config.toml
num_hidden_layers = 15
hidden_size = 128
num_attention_heads = 4
num_key_value_heads = 4
head_dim = 32
intermediate_size = 640
vocab_size = 512
hidden_act = "geglu"
norm = "rmsnorm"
norm_place = "peri"
norm_eps = 1e-05
positions = "rope"
rope_theta = 8090.0
rope_fraction = 1.0
qk_norm = true
attn_scale = 0.177
bias = "none"
tie_word_embeddings = true
parallel_block = false
extras = ["capped logits"]
init = "normal"
init_std_qkv = 0.0397
init_std_o = 0.00724
init_std_up = 0.0397
init_std_down = 0.00324
optimizer = "soap_variant"
learning_rate = 0.011
beta1 = 0.95
beta2 = 0.99
weight_decay = 0.081
lr_head = 0.0138
warmup_steps = 46
schedule = "wsd"
decay_fraction = 0.766
decay_shape = "linear"
final_lr_fraction = 0.05
batch_tokens = 65536
max_seq_len = 256
doc_mask = true
train_tokens = 130600000
max_steps = 1993
dataset = "wikipedia_en"
Each number is 128 + 32 x the weight over its row's rms, rounded and kept within 0 to 255. Layers, rows and columns count from 0. Numbers have three digits each. The size before them is the row's rms in percent of the matrix's.

# q: layer 10 attention query, 128x128, rms 0.218, rows 97-127, columns 0-127
# k: layer 10 attention key, 128x128, rms 0.217, rows 97-127, columns 0-127
# v: layer 10 attention value, 128x128, rms 0.201, rows 96-117, columns 0-127
# o: layer 10 attention output (transposed), 128x128, rms 0.173, rows 96-116, columns 0-127
q97 094:116065123146160111141072118209094132152107140139154153118061125214031145070096131127151115132145135162161081122127156099098107126133095152132108153106163150118100143147145171069167183115093105124118162148159074122141140154151135182086127167085104099084147120122128106128090137160170178118108090135182071076112142174154181128172160140097155161154117092151154113127131105108169180120146
k97 093:135127127111067114111107070127091146151116116118060059160174122134121096104112133107040146132147091133092107136157165091083135089166136150097081147144087150128092141135173190123147164154111122149093142098138143084109103200136168143123141089126106120122145123060175116119141119180132126182096089150106156194087147187164110122148067159151149116091146115144151099208099134127090146083070
q98 092:113118113131136087172077138180132115110202143167139102123113093123116157156155147150119141172110091181170120095138090081126089116149072136141113122129120190152097151203143120110164153101081162142088096081207126099132117120141147153140106166105143098151144164095126146151094182036122216130120125113228127147091174161100136085124142174144150097145139133125131122134126124157174143071104
k98 092:165134199061168082102158112150136127104104104070129170187098081117136118089121129153133129120139106148102106130136121107063063226150135114158082158107143104120114092131150121145110145141117115158076131132123103112055094146102171097104135124034118117135089139134124097106158141141144099116130114107066158190101098147151182112125144085131141125125066101178133090160095170067159076105116
q99 096:098118168126141152183086101105083070147157129135129127119131099102106163158128083164141157116100084188119084109122158163195144133114089126180087155109109135096105117146148154088129164071047126125122114098153127111115128119187095079141098105153173098062100121069136114170145159082145146139186128084118120194098114123113157113128112218094109122107141102172157117112142099095165172050131
k99 092:204109148167117129097125153180132154147196100145130128151089120137096189137072081110137109147115139075146123072126157127112130098120123109162095089075165113101099133212131116143114155103138116131002162152132115090145152135122136104190158087145061134135096068073112106075152162159140119106100108114079139133093141108096156182141179126087164133111110129107154078162134108120115156142112
q100 088:128128092080134110075116089131139130071155119125128111102132116160123179156188085143056195100142122121096111176101127131145162121177122200180131110062128108085130180160093153134151146114176142169163093113159132120090139091137167166188158136120122129190132146143103087146139121115122202177110068088077112168180161143135111155152136091160139091138149142085146136159108129145126107067063
k100 091:139155077130139133139102145057145112031143078124160106138116128144074099104112122150078121131104113139115119165096134109166138138146149177131091127127176198096155106109195101115121144075122109109103086163118134101124133147183140112159136168147209141102115173120071176112128157041119123077167126077082131152077139146076150110155167111138074083125121095152069115152128081087124125095127
q101 111:148208159097092148135046186125099116130103112128106151083138128164157113124130138135153155135145158145120082113086139139183161125056134131103074181120126164157119199062147142118145158104128093147127101218125121135154101104082155103103132066170158082063108099108106103115144124177173091101149159092145094099126160138157103175128143163094115123151148162116126116126122117135033161097151
k101 095:130116116148128173120098116139163179113166124090178083148114129175116120116058169080063177129116163067156137180092128118201102115152150098133136142117110122163127154147124126136133149086126072189163106149122099156095135160059091133096150150086133119074183100149081138135193133117050135127156127103153117073124137117095202104124184105129099114159128152079118107119121109070183132116082
q102 109:215084163181161111141095166179155097112136168140138141140108135143138122111189180160139135063158089156106145123126144125115155126123145113130158066147153171122107164138173059107076155121131094136133103160101107135150152214134144134146146100178087168140099106097079089095105125113125083108103195132116130213146083062131105142155153189121172091145133107118127114110177177117168100123144
k102 100:134116191171119137180103116084115100172129149106142090113090159108061094117161127140150078134145122131123193140104083152122147093139111107127125123138145132161076126132201091120096113062145044127173128079172100121091109111152140118126159100104075176116119170152109198117093115103092090139105139118148174108086135128138173204109081099173131125145140061130076093100161170115160071116138
q103 096:159151143115107110120124099181180159124180159146148165144170119158128115123114153125160111111101110032099138129142096167097190105087108151165097153109136121104152125160174122103160136147158138174145133142127150036072095134177106067132140088124123131043105161155128160130127136143189115131191105103181146166137148113087099146136094144064126188160120135104131108137067122130161063175173
k103 086:177084117078170148161157164129155146107123127144125128191076118141120147125115157108117190103136149132149108129125130094107145106189116137156105190122138140109095127077125179071145174126120192174155136079137117100122037135155146106102116110125126077093138169082123077133160100145130139095169061134181120173040129126108139145135133100163093130134184100109155171163136165069137131057171
q104 111:124095086177118144182155104133162148135107229137113138114099145131122125124121103070110143111096147060098102153163127180131135151125095114091124113074061096132080131150110140117121095177137248157091149099074101108163135121158139131163147168120117205125065140104116175130112125126139118149173127136143074186122128112145140070140137111122138131132091128165135172080072133143122104095192
k104 115:079133200138134162122146170152131161134113120115120080114150132123080144106139050099147128116091129137133118114116124163193128120161121171086146116125036099137065084142163083154085098117172170153184140124134107096210083091133150113115128168098132152100131127152125186090139087113138093136170125115092160081099179050129141121108099109128161199151131082152103146162124167120078146086155
q105 104:159144158161070090127087137129086125114112106109148110141156171120113138115149170122102076162117132144143128075040112136104115133134156158207099074157155123164123115159084116089199194172093136121108114105132164184095138125135123092143116082156150107126119097076180133107051090169126095062160140149103117147125156183136129142108195140123118068152098139175124138067121114114200114144133
k105 116:148107147126117135113102134101118147102167124141114116161123094149125141152135112099152090130131133156153156043066193107087119188176130097124125172121128109135134065124116127142058145158121083063151104183112131169072118166112141109126107120154152109212215140176086149063152113098158163180080105122162155100139133153081132179144157151115136132159135156154066066172162136144146106150093
q106 096:088147092118118101159154127146050173145127148122179142114074133109121155133222119116090107106179107158123158148158131136133165129063114110119157139165156133138132125126160132105123096142167167130121117101106099162037128182139168149112142162130120147183160109083104127139095150105181152226101148157141130148091093115124067151131157119061153184106123148108144155080093105155098172078188
k106 104:126170158147100128196127149173188154095124082150156104098131182103108089148140136181091129132082161137116125190222132170140114112108107134177125134165112114118097171136129125179159118145189140087128051078171133096136153201129109135095092141074139176085133127110086134125169112105124149132120115179167142135119138129192109080157142123167110088106063113113154185112184132152163140128110
q107 112:170177119151111165168122140124102120129112108094128107140063161124059133141168130086085109090132090100111124175154136149107177127103112122181112108111128141101156142131187180117122077118167132114119138114141133189118081108097143156066107175110147169105076207101085139137186106147100111164196142133117101167183157105178166141108103105134109167218133146145097135078089156119137128057150
k107 127:124102125119116142168101101136067107145148138165085123121059132102123134104124111116101103090126095103139081130094100139181172082085152154109121123102083116128052141150177076133140049149173204116133103099154077165163116155159133075121079183110096218105100106117101085130094113132176087164148192151102166116126123096121099079076135091154136125142100125142167113132098130175172128118153
q108 101:185109099127131125137178107147100129091181128142118167119120171132240119092126148127143136183093131052153080081084089150132118142149132092093114106144140184140132108109140118162069133100057071118087170114134114148117131164135128125132128118110171170125098094082138118106147177141186166130135172162116179144061158139130175138127140103135147124159127155111129054080161154158110190098184
k108 117:149092148098105116136119078129096112154102095112146126076143124106180113150146125119097121123135080117137065131127143104128149153188179056117151113091120195138071131162159091074110165120128090103114110149123167148146147162036177110184116103159102138152112109124095127096108136161080164141082137116126119095135134121110120162168223108124082098022126071055117106131137164111129146137133
q109 116:126095140197112205059096165157143137073174136147153085122131145105127180075157101085110121174151134083133163153121122152114148130148111141113173151198086143136118196132140167139135100138146112078076126091146147125112092124143134064125135137089074172142101143129123135123144117090185154107043176134097153124159122066149098090119122110166133172091115118073143131127082168136100067091087
k109 104:145116078115107164097118154124132093103132112123100086157187046177117144154127068169160176142137098145153084147158089171137094149082096078167138103073082150157122136127127128074130158134131103146127162083149139206108141123116087127079129135131157140172058148138121172124162058113087097141144144115133122112116127219162121146137151091157107154112147098174129133151147148138192083148207
q110 099:155086136101154102149114187120145115122167144174127147155153114099113184127115139104166164076071097086069127094107067096143108134099082145091128128152109109103156100156149088136159163158150091109169145191154138091149129105122125135167139133124211057115068089115149073109166129151188107161180147126118148097178141131072095122105129120140135069175185158074075154120083095116112165141117
k110 106:065139183085182098135116102097078118121105135085129154086096164153111142150155142107133141093092072067191141120071110123169187132157122127139158133110129100131170119093166114051136152137147154203138106186120148113116146114160110097160083127154106111151092175087123078085147163115155157124162094115143133109105207115089143163147076071083137125168138143155097197135101110153122085147099
q111 110:176158140125120110106157100178132144170135147126111134133144141183137165199157135131152140118105149109098101162123115135118057114116130100151047153122135123091117153069098106063115184120085116137125168078131162101146114136124175136108130088119106149131118182113151145103174164122167123037159091094156054153146143126142153119172126150117124146051139149071136145191188140220158103143110
k111 112:141118154140125092151207127127122132137171134157165094138091113144184154141144107111111129077102206135146087145200080109104110103135110076110073107067104172098081107145129080187071139134098171088079165118133108103123119124189110071118120108162165150137109153125126082143138143170182086116136175081090100099133051148155153087141112106129070093095135140136124187083113121139106136098111
q112 091:110138118143109187087144149104064093081069111147192159080155139137125157190110080119096125114177133069048120159165127204135111098195143124109142125117122130159128082093165147139053130136147202116132136086108179131116121131149138093155156150146093191140092120116198148145132143099147098119167146175156095132136120109155094133142133129150077161099166163122101145173098132154148075169106
k112 093:102097091125138085240117086176125174146179170112160181124105103095129176141093138096160124094129121130080129106122098161129093086131133088106135097090115194164124169075088101037087099149157145115139174102162097170088126118140080104168152151134168148200117147134138142160163128119090126111116158091124072101108148125125085066117105174147114150108127175112157170143113133148164128092125
q113 075:142101185161127080091162151127132105095162222146117137089106200181100139140146141217136177145144121171143135132131080121166114185114157121107131154145115120090131121086079056110146152115128143138107132141130150130023146066102137117126131096137099065136123147131128142072115122115123151108121125103125107101140171111130176074180124113064087134112105113117124118086177096053120151171139
k113 080:140129128126154122157116128148104152127127111076134152160157138117175123097109077067168133107189080110114124139067123093126162151173118127138162127115121126185177086118181164151169137091107140132171078118161100130233144176188149148156116136088129162095125105134116148058136181150102115160141055156092173093133108091129137130160196169122167149087071098188138122110105093124127173161136
q114 088:138162141196118151094099083102123192116110131125101035148130082120092118175090136135093164169124125177147161125080073126173208096137130083140099062136145138130100081094095066142133104139126164109084165111122141115138108071072159136135135066172146059107155145117136088060099138108115123129179135101068079105117120135133167155118104132149084124153115152122148116072151101102129136127102
k114 080:119129104158128169168122151194082187177118095103171142109143114151146125130110137130150084143090065085141123148088102168069143114084119115091120076091107108112124148101112094126134142092102086109170136135128121161185126134215142101109068101130099195171121090155064162136193075137155136087143144118158130100144185071144106126151141117119183123123153138107126120054104175153174083105093
q115 084:131079064108107124101124084109179205164118127130131061176141123122118113105121111086146091145179080101096138119159084167130126127097124192194170118102155164137130089156102112069162128133139093098119157086128104157152125167143114123090119138061107135168121113118111068096051139077124150118096167133114128107119124194082100110140096127054206154136074122191154131117117159136136151119121
k115 083:071097148116060160118141157120121141128101076072087080128148103171166114088142155139127176145133141200123108148127129060140179149101149122178043121132147150157136145137135082124180132177137126124095159098100142147085121179148149143153087154137100135141088124107163171134123138175154118161111138179082106142191110151071142115178094121083172134162130060189109102068133098154137153099087
q116 095:124130105166181121130163144161114186082146038158186051141100132137106126146093142090106127216148159103124130075145188168128122157141170133137100109138152140105121091126164126141160119205143134109106117151115060084111115118164120173144135166150097075159139156155160172132140140134124174118101112103173192112086137153139145165091074115146173124202124093164092098158110124188122115130125
k116 087:124096094065063108106086151172066126137144105128149118128167096110077090091180119125138136200109142201132103120145129142102161137156144168116109175120142105154147139204114130148105161141098111195150121137143131166109125132058167159131098115170110105114143090098096062148108153131102136167178139099110117158123149194083078171154142123116125144137136056097085120109055098102172121079094
q117 090:221107151169122080047153099073150089146142078103135141150073121062143109146139148112088161138069078119141115074148100114052179181173094120081161106133109125144121165128093132113109102109153096081095119160133112143107144147197139085102103108130111124161134121114152174140135162141161119118119101091133106151116110128096118089144137136154080103124149039093098186110172177126099122104108
k117 098:124179161139105129128112114138058091110102094153129112172110125199117098126192137150135143175153134135108138122205122153148180126110147110147148124169181130159130132139141130100124124062114181055151141174155122178120158075119128025190074105141165093126090123148092168162106112134107172122159142178187098124138126100090119128175133061101140143139106157162182165127148105102137106108176
q118 101:086131108113085140144171097169123154168066094087121123116121150151072153152142071184092054157163095120128123105163102152139128139138124130150144133138140128163067125149167158109108112170095141081201149139096145087112138110132142044136136130157081163104086202113145062102131097102177112141087153098063128116102121114115148133186111120159127184092099133121123105088079088058081149142143
k118 103:115187073129125122148109119070099070128142123138102125100109160240181121140145071174089157144119105177118113111113138111151124123155108099124166082142127108107094166172070104114089153112149152069202116123156119160112092153099140147109094141185061148179132138137144123132076147139142133187127114163177140103127116107106108136125127145187116104128121154085132212106192151195132128106095
q119 084:075155081162160125149131145160169086125093144059134162147096089133119112162086115115165187141060145157180077110205184120086127176169133158145110155138088175130193161139144122178105201099085119079179125104159131150098150134155144149134103130132157159131075151174103099130136174152118117106144138114173140164194141132139151169180106113123113174112117156092108158152142117094119077143157
k119 097:104112116123153136104122158148097205163114123114107214192157130142147084118093176149131156138120192131125175138107154167176173163128130107143161174115144125090143103195127162128128153111126162216139151091135151107143123143131146130174155148134177045145111137091077122113143165110131116082117016095122168130140111171089134122131093195123120125119172140167124140174113105128116087172158
q120 107:131141188156100096118160166087127108080123129092116084097126145102138099148129121144112136119103093119124136126153115144038141166172135115105102141165152164120173112161078113079136159130138171084062098090165178232131107121153111168097105143113108106099179128103143116115128171114100091124150130168146060078120127164090181097121138148156091142120118178092070162146104066094081096197134
k120 106:105112083152112154102151093101126151186123092050210140153097084101115135133195067137137113104100133158111074103133098172143130219109149118141148149127118141139118137085139126134153157126136127101126131124130061169135155095114109156142079146169124210141145112087093137133090104123099114150121205070052163154132175100088123122188138154142106084128064102139099124134112116116196130151138
q121 090:103145147095098136134150066068145145091124097104129162125130072093113116095090092129117116084128113156092160081070079151079161128173171134168099155083117142125154175120092152124092160131135102101155097140107106163099087126174164149068120135111133114077102129154114113144098163095123111118165096160156114123097168101158145189134143124193111087185209109098092110083149182063147102184176
k121 111:109124137094107106123123132146138120104136010111144115143116120112148138134112148137130096121219089088124116097107067120106103068087163082112150097167125120105110143168071118132110111120189110171161101135160129131115081124103074132134150079145106149132132068089102213165127089064129170057156174168184148156111156113162102159117119146135139144127192129060138110172136120117134120087151
q122 114:123085145098172193130102165136122104180109152087117116119065154112146100126153190145131121131161155106164121088108127112158103096094141120098113114146150154099070130110174157079183048122197136086061168198086187130118132154095118156108130138157108078109185190132080138145121104144127163109163131126203115108125165146112174144187171114117118130119110111142119128105100151195108074118135
k122 110:159127114157101093102145067119162091133134132130166127094137076148106115126142088125134119122094107156148091108134161109147179118126113134137132153124083130164147091156112074159156151112097084106106056156173126152155098180079139126086116102039144159122102106056107120210106090150137099132132127108064130153071061095062094105127088136160134141120131060152107106120080106073130193086153
q123 096:109123144115109154113154166172105173122126158144144054139083130095161162080118122077107131169140143096188121151080103190095148140138127090131096093119055188111137125115155096117130114104137109181173119086162132122135106080072178149170118121136193165178135128167144114101163100213134124126144126128199155118141092107100122108145159132173169081057136098074157095152161180153123148130156
k123 112:111145180130098118143145076151114068141116168174198156118122131071121137109137164146105120096140133087116154132132190180154085127099141120072149075175091105155121161143148111077132108112077151069098107119157129043140163143212191106125122156163120148070105124127113174130135136170129106127154137090163101146160155135110074141037149099117149109153118139076101165200148117129137118117154
q124 107:118117132128092112140146139140084120108110114148135085130169098195184113119146082127136144218119157135132152100170080089139220171115124124116115131101125160146108179123139136111091050118157070123069093104148157115196102168151112114084176177132103094158095109163110144121221136086135147114138113086087182145142153129101115111143144130092134095154138068149118168085164079176134126163121
k124 109:150104067188108070129133111098148183112114162147094169173135124133136113148147171140121124173142142105173188074158140060149138154093051156183145100185102085108170122116150138119150084147148111144085141154135079182117093120160149035146116111135123150110155129165111088142121077129124095094113182104099131214123126106129164130134122108108141131186153154166148113111151121114153081202108
q125 112:133158099170081133136120145116163115181061140065142168148109135110062080126130149088091186134146132152146124114160076124111143134108141117099138120112041222101068128127140085069107137094121142148139125159125117133109168105058105135130160166141142140147137190119138186162123149143124126138167110155196090191107201078108151110110116129116084122157119190098130108086090154125140128107175
k125 122:109124124158086145162102176103094104119154162045153195140008121123117107117083176136134125112118086113128137121130066107117124090113182101094113131108130178049088127163116115112095132093097122153132080192115112157133164180082102114118155144147154162130114098103112134120075112130142127138175085145157158091147129141052152102073086145135122072117138138092111150078116166148133160099173
q126 114:132074089131103128121159131158151024120109103111198191091146069072213107115174183129107142120122090143088174123088149095121120194129117101158189111108104126168088132118116122146140160118102134116124128199178092082110155104075158159161133141131086153175109100084132123173137117095147121135150163151112129093141110146193138109149123152123133101131087160153143131103152082166114133119055
k126 113:095145069045135074151156143159073180074110136134145178141124130157113169108125152178073087100138110147150101105163132094095133106174123145170167101110129171175137074176150083070138124117162104112131153125166151141178188142094115066131110105116130192095100084120165126062136130125100156110130175084162120156117122131151119170088116128149167131133110119098145127136176033089107131123154
q127 109:131107130153119064067105171138122127174083158137063090091128144140054213139138151205113109133118122095118159151080118062154109113130115160080124145126080161104133106140129143194102185132176131088182131119103109115067177100064120122092088079156160147144095162101158127161098107094169121104120066118112172133161147123147152147152100123153139129139112149151106130167085110085175160104109
k127 116:140158030107160109179195165108110134118108099140107110118132079168139067161110071163089120172154077125096173090117084111169130199094069138141139149136119144132135171115101132156164090135090147174135124108129101092141119138219122100112205126117100145173109161146160118090134102123143125129089123060169164140178105160157115112090100177128129152109123178156166100111092097157111120154115
v96 088:158196123133110131158075140087134163146158063073123131167103203128131063101098118098121107097127115124136156105105105171105196116079101161197108139137118123099156102073081144172163118138091165081135116093161056164115171141072142155194141133179072176080111109122131147166120143112148115136132138101130117142171112121061134142111108122145153180179142110116153165091144135151139106068121
o96 093:137062113130137108062181145143160157113091175140151147123136110183153167181161092105167109151217203118168187220115138132146088154128126107093168148121135126067039122171171138079132145100091132106138103093156157120121150102134116090145172150074098140151145134116106117153152101090136118137139109180113156060092154115139153135094137113165100128117110153122103117117168125145190150154104
v97 098:155089146143129137162148155122113091077207127118100135138157128160139175146137154149100152106179099118099151138114175084147171097114158099145144127112080163138128141144077142071155168109099133144140153108182055153174121112108078138155066102186117098156085173160106076117090063179185135110163110072146195149110148125095081128087118163077128135164136096158137132155102110124089091141065
o97 094:076130124103124073103137133102152134166136139196174151184131107154162103083117143151187124140114155114153116156175154158149070188134111113134186095129155131090136115187114126184131118193195203134108121142146123137197173134116177158099148203144144129150121085070125101149101166158106149120114129133115113165092116119095150126085128079165119105102148132189130118105035103130154118153167
v98 096:126092057159154082098174123108193174140151087160117137115099142157090080147184153128154078121097201124166111155134151178094133105138072125076161151132180119153131137132120107128084103155114156144098150120121141103194121157135062122200117117091133151131146134170093172107119143159122143122147126175152150104126183112122161105122156154080108172131056127166072123108135194188182101159133
o98 091:198188184143164140122106120129113153124168120091148163141129112149139168091115117129150096097158108152084181124079088161151095095108172171105132137136082105112112084124119153119205147120186089130154148137119088081064074099147102086109190118100126079082120163121111104087116150093133129089085134089111144164193102090165108137116133117137102121067161106064180141086102125109114132112205
v99 081:172146157110121119118104045088146134144046113150129208125065187134106131124151125142130132172125161140112118182165192167121094114123161076133142093135129122117146105102133099159163130112099152136112063118118145106091136096086120101207106149138103152074162103124126177090129140122102171119137122117101120050084063061116158191103172130128075130121185145163094142124138098161157093126118
o99 079:067133154194165116093121148095148142113135158089123145102114104137118182146117120079120142111183067169144184122177111082121166177136141159185108137134100140119102085093144113164098115193144108094181146074156032084095101079152082134045184115118127137114117139112120098148142148117127121133136103166152111167105165123120157138153113085123158128147105135097141119208139083167162176109085
v100 099:093111225115089198087128105126159141156095176100178116114050119075106103130164105147081145153184123106114159167096117104067134110160082137102096082113122197146109143116102139124126144152145106111127168123115131163068124079147054166143124140181085140129100135133151187125153149155149076128110089133105156148132161104144123159055115098151138148146162105078118091162145150147169069135115
o100 092:082111109134141129156105084106103148176093132083106117130158172081144085166078110148127133182173166172123130108188131091136106124121156147147152138136134142112151127110130161109146097127120149096120163082150172129099136132072145080133114198155128126136183176050081084163125158155121228113151168109111108094129122123219104189175111094151122122129112134151086148150143095129169137134037
v101 093:151092126113165144143109138183160178163107144107123087122135142128090137150139143119115125142084125074097110120142122069076127099080145126134119100148129117154106152087096153148171123118166110105162194060097124138114049118172087195107169165155182121142078105152089166134104136079141062154124109152078074074151080108126102149067147116120132165146150110111199162177082122132094125156196
o101 089:112162172092128106122135139152060110142210118193133116112095134125190091129127137191156148204160154120126191101113168090196104192135142127155111108127135090129139115130126123110127093147070118124119116145123159124087178159151144095133113088113106142130206137169159106100175106165104143168151183137163169133130144210091081074149120179149118083078112144132103143099161120169147140099101
v102 083:111095117170117110183132122160083143129114138131157062141104104076053081086038114126153121118089157087146123136119100129113148102092141095102149124105120128113137125062135149130141105112146166133206143140103110148171148137127154141143177134100089150155154114126123152096074138138146167162144129147093158163122151178141160229160147122183066160126197199124151078115120172116162149091077
o102 091:133099154135143144128170153117137106116092140108169168111130172136152148100149089145187121071151093164124208094140101178130120126148126160093053102155153161120093170126165076132150193110137085147092145120176090112156139119208158090184115130095149157121129106101149079177183121101193149109161200063128103118153109075129085093107125129106132147157094141152117157094166110156137109071112
v103 095:133164081120099177212159139078078188107147129174157102103097139151112116164175103140157119084139155115100101120169147137184152137142135109124131193096139127222093116127128132068117150152155157178112117116096095097066125147154125132188129098162114091147111169172145076168145136120122123089084118119120150106128108115124118130012120140113174146097089169152083171109112082152135158137124
o103 087:152184133152128137124088102111179160144094146089106185131114139102112131068127112125110174133175126122105097162154086149122085142124142088129131135088121077105106146171049094121175091031118104100097139132128102146128145173083149121034136103072151122158148178054088125157142156135163095155210129128145093128111138158117192133140124086155098128095158127097150155110136152141123048135137
v104 099:089153148124109079081154116159133149070127109153117125128139149082048113130150124165172142104090129133110136106141152159054159108131094126143078142161145102132133193149123151157154091113110157081082104110051085116132148138105128124142075123151126087171147078183128131112065170058174114150103176104130167127159085132075140144191143179096174134113080170172154121116087093081167142137111
o104 096:142164040079173127161113099157141147156112160111139110170137112163132206116102135157133153153155151114137138132113096158153107171175148117091125138111173133099129128117195138139115198085100088101122136158157149104115121103161119124158205099073174153094122165151108177145111076201158170161206138134110171110140155134136054127130113103133118132124204126072104146164130143112124160116193
v105 093:136136144169122141137088133149103110148116120122096121049152131127128018129142110153210145108170162161112103083099153130199108125127116181181131135141026121117115132100111076169144151093138162145123152171084160143131145124128134119153099147150126145143119116087179091142152090097101115132148154144184150125142106090117104125045090120139106070188117110110105127076168092101170187158105
o105 094:117098128108125154118165079142083167138105095164145126156122135136164137115088118113085111147136121120184113126169078070104131150149155092119141123107171095166104135090127147081090093148110112069160087152175100124118188142109185135123164115124126124163128117159114115092122150138181066158101084085068108108131148183168154103093227093129126235141116126137125087191146159108096078134173
v106 090:179137108124131110141123143105106140199095138224185136105096147087169102132131084173118145134131150164086117165171170170173116097140067160132110144163097108116084114165076134151131192152111156126172094151078122136204162125127104151143144112126120107178110178193137158124127083112119141130142068160113104134136058133104073117122163128085128095119157117125172151160207138140128134080080
o106 093:130194085175073125117121162124151088095114054130124116118069134141138084129099162156126105131112134151099182103099070118112094174141188132072128126124120119094072143085096157060120060110099167110149118149145166168069126115090148131094127135120152110110140132037114094149122128146087085156169142122108097138046112109154135174097127090125149134188154152148084142162114121107121200148156
v107 093:160137081121143157152144157164185134103144125133092188153206170087092118145147103082139149088141125179133152099102157160124152157137102129132178116131166145124103170133107174134123128134166169109165139054124174149135130089133137134095123198163115074084164154057135124194163108174186112091207138111081138134144127144103117106125131111154140120163154095184116171155128171158095069165076
o107 096:119106153155140126119116134121072130128145105139193112108114118135129052171116160072068102205148135126118153143138120178136082167139164126130177094115078113105135123119143105200197152085126098114107130147128030157165171092156108127134120129105125150214066116177182033070141143116078111137106127155124133132127112096157105169084157160118111116150135147146125083110148116109100146109106
v108 087:102134156115086097153149133059158161142159084142145156146087073115085142061112104129113119127137155135174118121136180134138153105165184121173063050103112188146125154088126076132087113128116107060137129145192152119136130097131076119107128165075141101074113063181102163134135166160110100111141089109098095190124117181092104150121171134172175131162109114155086089117158142162118119145174
o108 089:127075105115168163100164139103117104109132153154121145099186125158121101185088157133197167117153114147105125136173065147164166087016121122096155159143114105107147130131178125122152167127109168183107099126107137087073114128103102100113143146166168122164070164131221067100128130107188147108126160156089092181118150088129139091148054140133152115103152136116165143154129114101178142126141
v109 097:134143091177144134114107185112180080148079114152123137139183168132109146100165148159093178139079133035125117080067127152082114129099123139085135076178186101105123099085106111087144115104097117124163051191104126056092092072144153147151146109142093125132148117098128091126187163133133116166144149146127135166113109138051141146166106169109123164131174089107147165085112120125123155171135
o109 091:137095121129105190081125130152100149085186140182092080178113104112144118121170192076158058142140106160119119200145174110136151198157133138165062111129127158144182102159155181157104143101129141081106146070110116132169131132158117090141137103125129120105106133153118214083115110135094127183137139160073103134109204122150109160099080173113138106179097154112118170153121159123089117139154
v110 088:189181161142144162150117139106117127125116155235100172075071119163112164169172129131160135136098083172132058069078120134128166101113110131159176200097157151121103124141095121122158094098098145132083096162154134119097178162086128146106099125135221102164198104133178111158119139138110091146086160145122126167099157174110135110165082129120138124121168108154120155149110104085141136162127
o110 086:117133080112095220102159117134122223122117112148152063142148079150174099099109118134124157095068106122064109120180063165113141132130114097126202091142117140163151108107098158109080170120093087133184153108141090158116099168142130159086136116130145140091065166123097155119076149136072135097153052106136112076098135115122088168123141127087121129161143166115155139115177116169122166148126
v111 091:133133092115083141144012143124096086067128102095101153117108166125170158081135137083155131152112096094160172124134137136104085122133099121153181113067147166147152139123186119095171117079120127104149142112125136163116127129131077133129112139110112115165110190118120081189089174043136157086191128140148126147133134125144119203122182111142188107142182152121115082175167102112111188146131
o111 094:092114123174217118044165101095113182154125191162135138104081166149080151178130165146099109132104163124078100163088132161122114117095157107162101084067099072105145185169099123135102144162144153158101092082135107147102097129111124129166097119133124198120129133164097120162121126151176118086142135162127062170094135098106139122139109077114067191112124168142166151110095132163161120113090
v112 094:126111115142059094149075137139118088134150152072162069144163109188087112117196163148170117134179140110132140139098132124103094138163087130145111097136165103128166159180166150184170125179148121189105118092154154220138182160129104140097141137114099145110176124114127149198070134081164117107104205142096137153113123148141121108090114098130114104141145145138088165075185110086134141076161
o112 087:201136120144162091154154092134146164142117143101122232141131130165154117149142121083099128136128104076150088157117090177136141136160119127156146132151117109123158133138178149074101089148123142132177111126061116124213126124115124144250126096148122124108148189131132101104109119092045125146155077147202084146134164105117105115161146062161127149106106127138170082143130148128142094138080
v113 090:086072137122131119178107135095151159187146115156097100169111091159104115152121149104079091146127160093134106123075075047108133189113172198105153126109150123138095120149159132145140141082116186139202086109121148137101201122080132141104160109154108072126066100141095129154078117099105125129149151076216112194078135114169088149154121145110114131137130141157159071141134114146147137111090
o113 091:196120140126107157092100101120164093092123107163186039091160129188190123143126150091165170137095044098152164134144171174148106081115132127076104123179137131071130163123144145130135102219150160083104132090101139156165135176119087143158103114111134155145152142102083131158112126155150064106160129158119153098111076184125070106104152140118111148087098098131156150111090160102133154147124
v114 088:131153148163115127108124106117131115177219126144114198091138153058153152101145136043155102138094144169149118063139098155093190155171113132163071123112136113121115109114092057136095146099112099152132077179112135177061131087095143145158148096125098115113092101108161121099114170126100147089136109125126116189162129088142137159047074153164116122148128081112164167153165137077120095127117
o114 085:104090071124140132152120112124117133111076185200104032085130078088109068165097096139156127129121187107099142208144142134143111160139113147159093129118124096100123133117130117076168132081144156116130073099137129090116125110116165146077123128090149099146062158075129174155117133113118097105077142155087120073131147120181114131150127130072183208147080133135111128180100139124179136074134
v115 098:158156132159103111116018128075152094152180093136088052142084129093081166100215074191142115084126103155138152143120133106153171170102140117099148124184045121114104118116109101136108146123125123125131075158107125111091176167139120145122117140143100090183092140140129124103137089082077090137131134132167129185118127163148104099108148136135130120131089067110080085132112175119119075171109
o115 100:120161134126157115099175100129156128067174163159136166136176079189170067102079177094139165155063155164094095115163138139124139116189143161118145122119185071152084130152122181178114181109136159110147091140154129081126149104135095154119119123066162111131113131116144096106122150149120104145098115047061145106134108112127165146134115130150090115184101172168185120175110154139122097130045
v116 094:101115115156103150138184135174160077202088069142111036085112131138163107105133168106139147108098101100133137107135077125085100086151100139122113191112136101109141136195053144128102137155063120129115154135120080135164143153150096129131179118105160176122107122107132066085060078132122083087100127174095136152108170120120056184144158136125113094113128123060130171094094109131151133108132
o116 092:178158113101161109094123189145144154143160107086187141155104129094154120109126110139139106128133147115146127134126179140156157145102067117090162145144104171134106159125126169107094093096138135163112119143123180071119085199117231105175106063129141134087138140145096162202129174163056131123146137082150096121058160129087105130103134163114083155132081112135129106145170129080165114104209
v117 102:151121169088070094163107191131150144162199126092130138139127228121177124169099157085063135126105159163105123182126118082139169192127142153119117129072153158103104136115120110123165154160131115194161143144100118132145140189156129111161140160119124147166091114115137096124196074154063149155127148162152180085105195176094108094144145111151105117114112072131136108100179166155127140139106